{
  "n_layer": 21,
  "d_model": 256,
  "n_head": 4,
  "n_kv_head": 1,
  "head_dim": 64,
  "d_mlp": 1280,
  "vocab_size": 8192,
  "activation": "gelu",
  "norm": "layernorm",
  "norm_place": "pre",
  "norm_eps": 1e-06,
  "positions": "learned",
  "qk_norm": false,
  "attn_scale": 0.125,
  "bias": "all",
  "tie_embeddings": true,
  "parallel_block": false,
  "init": "trunc",
  "init_std_qkv": 0.0224,
  "init_std_o": 0.00345,
  "init_std_up": 0.0224,
  "init_std_down": 0.00345,
  "optimizer": "muon_variant",
  "lr": 0.014,
  "weight_decay": 0.0063,
  "lr_head": 0.00516,
  "warmup_steps": 200,
  "schedule": "cos",
  "final_lr_fraction": 0.1,
  "batch_tokens": 65536,
  "seq_len": 128,
  "doc_mask": true,
  "train_tokens": 779400000,
  "steps": 11893,
  "dataset": "wikipedia_en"
}
Each number is 200 + 30 x the weight over its row's rms, rounded and kept within 0 to 999. Layers, rows and columns count from 0. The size before them is the row's rms in percent of the matrix's.

# layer 7 MLP down (transposed), 1280x256, rms 0.109, rows 380-392, columns 0-127
108,193,158,259,173,239,203,189,234,174,251,194,200,214,197,204,231,159,210,163,177,235,249,203,198,193,231,200,230,193,231,185,206,204,224,252,245,233,222,160,215,230,186,169,194,277,144,209,220,190,191,202,210,187,187,175,221,199,180,188,166,207,166,163,195,208,196,270,215,169,167,190,124,208,156,241,202,261,193,181,211,215,221,163,172,192,224,191,203,188,227,165,182,191,215,238,199,146,215,228,153,155,222,185,222,180,239,219,250,179,210,193,139,239,212,198,212,187,205,180,243,165,177,184,175,160,236,160,263
093,168,147,225,220,199,204,224,192,179,194,200,167,235,190,197,195,193,174,204,182,222,174,228,244,213,184,154,147,216,134,182,160,173,237,183,209,187,271,232,207,199,166,190,207,138,215,178,225,201,208,184,187,155,242,184,212,228,187,175,245,206,220,211,142,177,200,217,239,240,151,191,238,185,193,174,199,217,193,227,243,196,149,171,216,215,216,166,200,236,199,143,175,161,232,168,246,259,184,205,183,170,170,185,126,230,215,195,207,229,222,200,190,171,149,160,237,220,188,226,226,170,158,240,190,151,200,239,201
099,157,149,230,181,206,179,234,215,242,176,223,172,193,221,167,175,160,206,170,136,251,187,190,178,224,202,174,205,228,229,191,202,201,218,241,248,219,160,235,186,250,269,219,174,250,163,197,223,228,190,152,122,212,195,170,232,253,175,197,205,212,165,156,208,254,205,230,195,164,179,168,197,182,217,238,212,211,243,226,205,189,206,162,171,187,190,222,224,215,135,214,227,182,184,200,185,180,177,160,185,174,234,256,268,157,160,196,221,166,199,174,127,211,199,242,250,173,171,218,214,192,201,206,231,227,257,206,247
102,240,178,183,233,220,167,200,213,167,212,184,219,190,201,191,156,226,201,235,212,183,190,192,223,221,203,175,159,236,167,226,198,220,214,224,192,267,196,203,241,156,171,178,162,156,180,251,142,197,190,184,177,190,210,193,167,250,207,233,181,170,231,156,227,215,141,203,243,191,288,213,243,188,154,224,173,153,239,236,239,154,182,155,158,166,244,175,234,184,165,232,200,194,189,187,228,207,248,198,178,220,163,223,250,207,207,258,171,203,213,193,175,243,212,201,165,146,196,166,213,114,147,131,246,192,173,207,177
101,198,243,198,206,217,194,191,188,253,185,226,208,158,202,172,172,192,201,139,246,173,233,163,222,203,190,212,213,238,214,259,194,165,212,245,181,217,158,195,157,222,202,221,218,240,160,195,170,190,158,226,213,188,143,246,161,182,187,186,192,176,135,267,206,174,209,202,218,165,246,223,165,163,215,224,179,190,161,225,221,196,212,247,255,216,200,231,198,209,204,157,178,209,211,162,144,233,162,184,174,159,183,169,204,147,159,201,174,227,213,225,176,214,191,197,212,206,204,201,167,238,173,203,183,221,196,236,203
102,166,167,176,183,240,225,183,237,166,206,205,218,174,192,181,195,180,177,146,226,187,195,188,163,169,152,225,211,204,237,191,226,198,214,226,183,191,214,168,154,220,191,203,194,185,213,231,145,241,218,156,171,196,225,201,206,213,222,213,189,262,193,224,271,204,219,231,219,197,169,162,196,227,215,201,196,208,201,131,155,194,190,185,230,214,196,166,202,222,237,191,203,228,203,212,165,129,215,190,214,242,234,144,200,233,192,126,192,196,178,198,209,243,145,190,179,182,214,145,209,161,192,189,203,232,172,235,173
103,228,186,199,211,222,189,213,151,214,213,199,230,246,209,173,195,191,243,125,190,236,172,186,165,197,183,225,242,215,230,223,218,228,192,157,211,221,179,148,211,221,182,216,179,135,225,205,195,128,244,203,232,200,155,245,257,234,239,201,198,146,239,175,155,188,229,173,187,225,179,244,167,202,255,274,203,221,216,154,208,197,172,227,183,173,256,219,208,141,205,236,158,222,232,204,199,143,223,240,239,202,146,169,193,201,217,117,167,181,209,175,198,230,236,232,161,188,191,240,252,182,194,171,165,197,170,245,235
097,188,236,159,211,199,191,262,211,222,226,183,200,169,162,182,150,192,181,201,213,162,268,192,191,209,211,211,229,230,202,191,248,261,224,192,247,171,203,155,110,171,188,202,106,228,208,216,223,185,199,195,205,200,184,178,167,179,172,187,139,176,224,170,187,220,248,189,249,200,189,170,228,259,174,195,175,231,166,200,242,184,257,221,219,176,162,160,185,228,226,185,218,235,209,202,184,197,268,208,241,176,125,226,228,205,158,208,243,181,208,183,170,242,188,242,250,223,183,152,240,209,212,157,164,170,195,200,165
093,222,157,213,122,210,197,185,184,226,189,206,192,221,262,215,209,193,188,186,248,172,170,272,214,180,228,176,224,197,187,149,253,226,213,217,312,213,224,217,117,179,204,146,196,175,189,216,206,153,215,238,247,207,197,215,224,203,212,221,218,240,232,176,166,203,232,202,186,199,197,226,186,222,192,188,215,231,195,197,220,194,166,209,190,185,206,204,214,197,200,177,207,232,230,202,200,185,253,155,248,211,214,179,182,167,199,134,217,163,201,155,188,158,201,194,218,238,212,161,230,173,214,156,213,199,132,219,184
111,197,241,221,196,245,153,210,187,205,173,252,257,213,217,193,141,205,220,194,205,216,198,192,203,220,192,200,190,171,233,217,182,210,228,219,272,210,157,202,230,230,187,150,195,160,217,176,166,165,193,191,186,238,161,180,206,224,246,209,154,175,238,198,165,221,179,174,173,230,211,274,244,226,196,223,125,166,196,199,191,214,182,240,180,180,231,223,229,154,170,228,215,199,206,209,195,184,230,241,196,207,199,195,180,180,189,208,203,187,162,211,183,148,197,234,199,171,132,237,227,207,214,219,163,179,200,181,215
103,188,212,218,141,214,203,224,215,183,179,195,218,231,188,176,237,208,196,176,137,211,169,168,202,212,284,232,201,214,214,184,180,213,227,199,255,217,199,192,255,187,174,165,223,185,214,164,204,243,194,197,232,185,215,210,199,193,202,156,240,169,192,193,239,169,225,243,181,200,222,181,236,197,257,179,217,179,198,183,193,147,172,189,208,165,228,214,252,169,205,210,215,180,228,224,183,218,165,208,227,224,159,208,185,220,207,146,184,163,211,202,182,211,199,213,224,116,187,214,203,198,204,174,171,210,178,152,182
099,164,145,200,180,178,274,167,201,217,218,187,265,225,220,218,226,234,158,204,218,191,232,177,211,155,175,209,165,163,194,222,218,204,238,171,226,202,177,258,261,215,168,153,197,203,228,211,162,239,225,205,183,232,185,224,207,252,237,159,182,212,214,172,180,154,244,221,206,166,155,163,214,176,205,184,186,216,174,179,227,180,186,216,215,203,255,210,226,125,219,175,255,231,147,202,245,162,213,213,219,213,245,230,159,152,197,250,246,179,188,196,165,207,195,174,212,199,215,157,193,207,230,160,187,193,216,165,176
105,204,228,214,208,189,202,203,161,155,171,194,179,248,181,201,228,200,184,223,219,203,219,213,255,149,171,190,207,209,209,168,219,186,248,164,167,203,189,228,183,167,147,198,178,203,242,166,176,186,178,222,218,185,218,250,198,271,184,224,164,177,207,110,167,252,194,190,282,172,174,148,226,259,205,169,170,210,186,151,194,220,219,206,237,215,222,201,209,236,170,189,215,200,194,212,198,158,196,224,267,232,190,178,199,171,221,201,247,178,165,228,178,265,201,175,210,172,159,207,173,186,170,216,193,278,199,184,172
# layer 7 MLP up, 1280x256, rms 0.243, rows 381-393, columns 0-127
097,219,215,222,160,231,196,201,181,208,210,211,230,164,179,189,183,264,218,219,256,211,150,172,235,252,227,222,178,221,211,199,236,222,193,222,204,223,272,139,139,179,163,202,197,238,220,198,237,204,141,174,190,189,231,242,165,216,187,235,223,209,206,201,176,235,176,218,163,178,212,215,219,198,209,195,202,170,207,221,177,221,215,199,248,213,187,248,173,185,203,179,135,234,197,169,95,187,150,152,236,214,206,256,170,171,185,230,211,166,181,185,252,195,245,175,205,200,211,199,201,229,202,127,208,183,177,183,234
101,162,241,217,168,201,220,175,191,193,182,225,254,242,235,247,165,164,217,235,217,214,183,206,227,210,239,203,208,150,206,206,163,200,199,168,196,190,302,241,180,213,245,193,190,120,188,194,195,156,204,233,203,180,203,188,192,207,193,224,273,183,171,229,209,199,177,203,235,186,181,172,183,143,220,182,245,181,179,197,209,206,212,162,225,232,190,182,180,215,213,222,232,176,174,234,189,181,186,221,299,214,223,151,164,195,162,202,177,230,216,210,161,229,247,242,149,192,189,212,194,166,251,206,220,168,252,195,178
104,179,193,176,204,166,223,159,162,190,182,206,185,243,225,180,173,179,198,242,231,165,180,205,243,195,174,270,195,176,227,192,143,219,182,216,217,249,220,202,185,215,176,215,229,182,176,242,221,247,216,229,186,165,184,238,258,190,278,245,191,183,253,196,245,148,246,182,196,234,220,189,179,193,228,246,204,195,243,273,167,215,189,186,256,176,206,188,164,241,207,183,223,201,202,210,226,202,249,234,241,203,218,172,193,185,187,186,204,217,213,220,181,187,169,176,188,179,209,201,231,254,244,195,217,209,199,172,204
094,140,250,223,282,217,184,140,167,216,213,191,213,188,234,167,244,180,182,188,152,162,173,153,205,192,244,174,203,230,208,178,216,228,228,237,201,219,196,223,137,230,160,228,196,227,242,220,171,200,187,180,215,218,146,204,222,208,210,255,135,194,227,193,185,188,194,170,190,202,201,224,211,238,191,203,253,203,207,219,183,198,207,131,180,149,219,169,210,199,179,171,235,219,224,192,164,222,188,187,202,202,217,185,255,147,145,201,185,207,156,158,178,162,201,179,213,212,175,177,172,153,172,238,220,190,241,187,242
099,199,176,193,153,204,193,168,236,200,207,148,226,196,248,198,216,128,174,235,201,197,208,282,241,221,195,256,231,160,219,222,230,231,188,197,173,221,215,185,213,202,201,206,202,196,168,194,214,174,139,166,238,223,236,231,199,205,177,223,216,143,196,239,210,207,159,211,164,233,196,249,203,171,177,193,253,248,207,196,225,209,209,193,238,161,211,195,202,232,196,204,197,123,192,198,166,145,200,175,193,221,177,217,202,186,148,239,219,194,186,228,209,155,305,215,209,213,199,196,178,222,195,206,241,195,170,163,166
099,190,197,212,232,187,187,158,163,155,172,193,255,206,219,217,209,207,227,235,158,217,218,180,186,137,203,162,180,174,183,222,169,255,182,255,196,217,185,123,181,229,242,157,220,178,176,240,219,254,242,188,217,139,148,220,257,243,159,169,201,207,192,228,192,186,198,183,157,188,223,183,213,219,124,226,189,185,182,166,223,178,180,180,204,209,208,209,212,142,176,235,198,222,247,194,219,207,195,236,210,159,242,198,212,179,161,184,167,235,177,200,174,189,163,206,224,269,184,267,257,206,221,181,221,240,195,209,212
095,191,251,221,234,213,235,214,187,179,204,201,190,168,170,207,210,201,197,166,228,205,228,183,172,226,223,154,148,166,193,219,193,191,184,247,237,226,165,250,234,179,184,214,217,166,235,234,116,213,193,215,188,199,164,213,214,171,136,154,197,162,250,163,173,154,164,183,177,207,206,234,176,195,194,160,234,149,198,212,200,206,184,198,183,217,252,170,247,151,179,181,242,189,184,167,157,223,198,182,190,221,175,226,176,212,161,130,190,220,148,182,207,192,201,157,241,181,227,192,215,291,152,193,198,172,157,223,164
106,227,154,192,232,190,212,232,191,231,177,179,184,183,260,207,153,234,174,196,173,257,170,163,252,197,177,191,228,147,235,219,233,120,194,208,192,200,199,201,159,206,213,180,184,264,235,194,175,227,284,209,179,189,226,182,224,182,215,214,221,214,204,203,203,168,228,226,151,139,214,201,201,243,179,236,139,249,150,216,209,172,204,202,234,269,225,222,180,193,204,220,165,177,229,223,192,185,133,269,150,229,201,161,206,214,145,223,156,211,140,189,203,199,202,163,242,167,216,211,180,220,124,188,205,211,185,225,253
105,183,186,194,140,213,171,205,161,177,188,251,230,208,209,169,173,209,172,172,196,156,204,172,196,224,174,211,156,143,233,200,217,259,195,220,240,229,200,223,193,194,131,234,185,138,205,210,179,180,180,253,216,213,196,226,154,181,210,239,182,142,186,253,259,251,191,219,242,216,209,261,191,175,219,158,226,192,206,222,208,207,198,155,213,227,205,190,163,240,176,162,254,180,192,218,243,175,194,231,199,197,193,196,185,186,185,183,248,174,229,203,199,178,214,200,203,199,200,226,197,211,228,196,250,231,187,180,181
108,182,171,218,217,157,235,181,172,265,199,207,191,205,171,195,239,194,218,256,215,221,194,187,239,186,182,203,216,218,209,184,184,180,187,196,168,201,179,194,225,183,246,170,217,202,188,233,226,115,176,133,171,261,209,204,151,150,213,237,187,213,196,200,190,224,194,256,221,215,184,159,162,220,175,187,248,203,171,190,212,233,176,158,167,161,241,215,219,214,216,199,231,245,182,201,183,256,202,211,210,216,228,182,228,198,207,191,172,213,162,222,246,179,154,146,220,257,217,249,188,139,225,239,187,173,205,203,256
106,221,205,188,208,243,223,190,206,236,167,163,196,192,238,191,204,245,201,237,178,162,245,222,166,234,180,231,136,180,198,215,198,172,186,217,203,218,150,242,139,201,220,153,132,171,143,219,193,234,209,196,187,196,232,183,232,211,205,155,142,211,190,169,192,199,163,179,226,228,193,201,179,259,197,247,189,234,195,213,202,200,156,171,197,177,175,234,188,136,253,236,214,209,159,225,253,235,189,272,200,194,224,183,192,192,217,215,171,187,180,226,177,184,168,205,218,162,230,181,219,163,252,215,182,198,202,217,227
100,208,183,180,212,197,213,148,209,190,196,247,192,208,209,148,217,130,199,195,193,218,188,236,166,179,172,191,195,199,175,173,222,218,193,201,172,203,196,137,199,244,213,156,172,275,151,182,253,256,215,231,213,218,172,212,189,208,253,225,174,169,210,247,217,239,217,220,204,191,222,144,228,187,212,229,217,203,196,185,248,236,201,263,138,241,232,187,208,220,143,228,206,191,172,173,175,196,161,205,194,211,220,204,172,261,198,209,186,200,180,198,142,138,200,249,206,234,245,172,182,183,165,239,235,177,216,183,187
095,202,149,229,222,172,240,199,193,190,183,170,184,165,215,233,153,238,163,180,216,170,208,208,258,213,182,259,195,154,164,165,174,182,175,182,195,196,208,202,230,164,200,210,178,296,219,170,183,188,203,148,234,246,180,196,186,201,190,150,187,232,211,173,176,167,220,147,224,203,175,184,148,264,121,211,216,208,233,174,183,232,218,204,203,230,134,224,145,245,159,244,204,233,207,220,186,219,227,180,154,233,217,280,180,152,226,197,199,228,185,149,174,200,201,200,195,125,224,189,208,173,201,200,196,196,222,201,255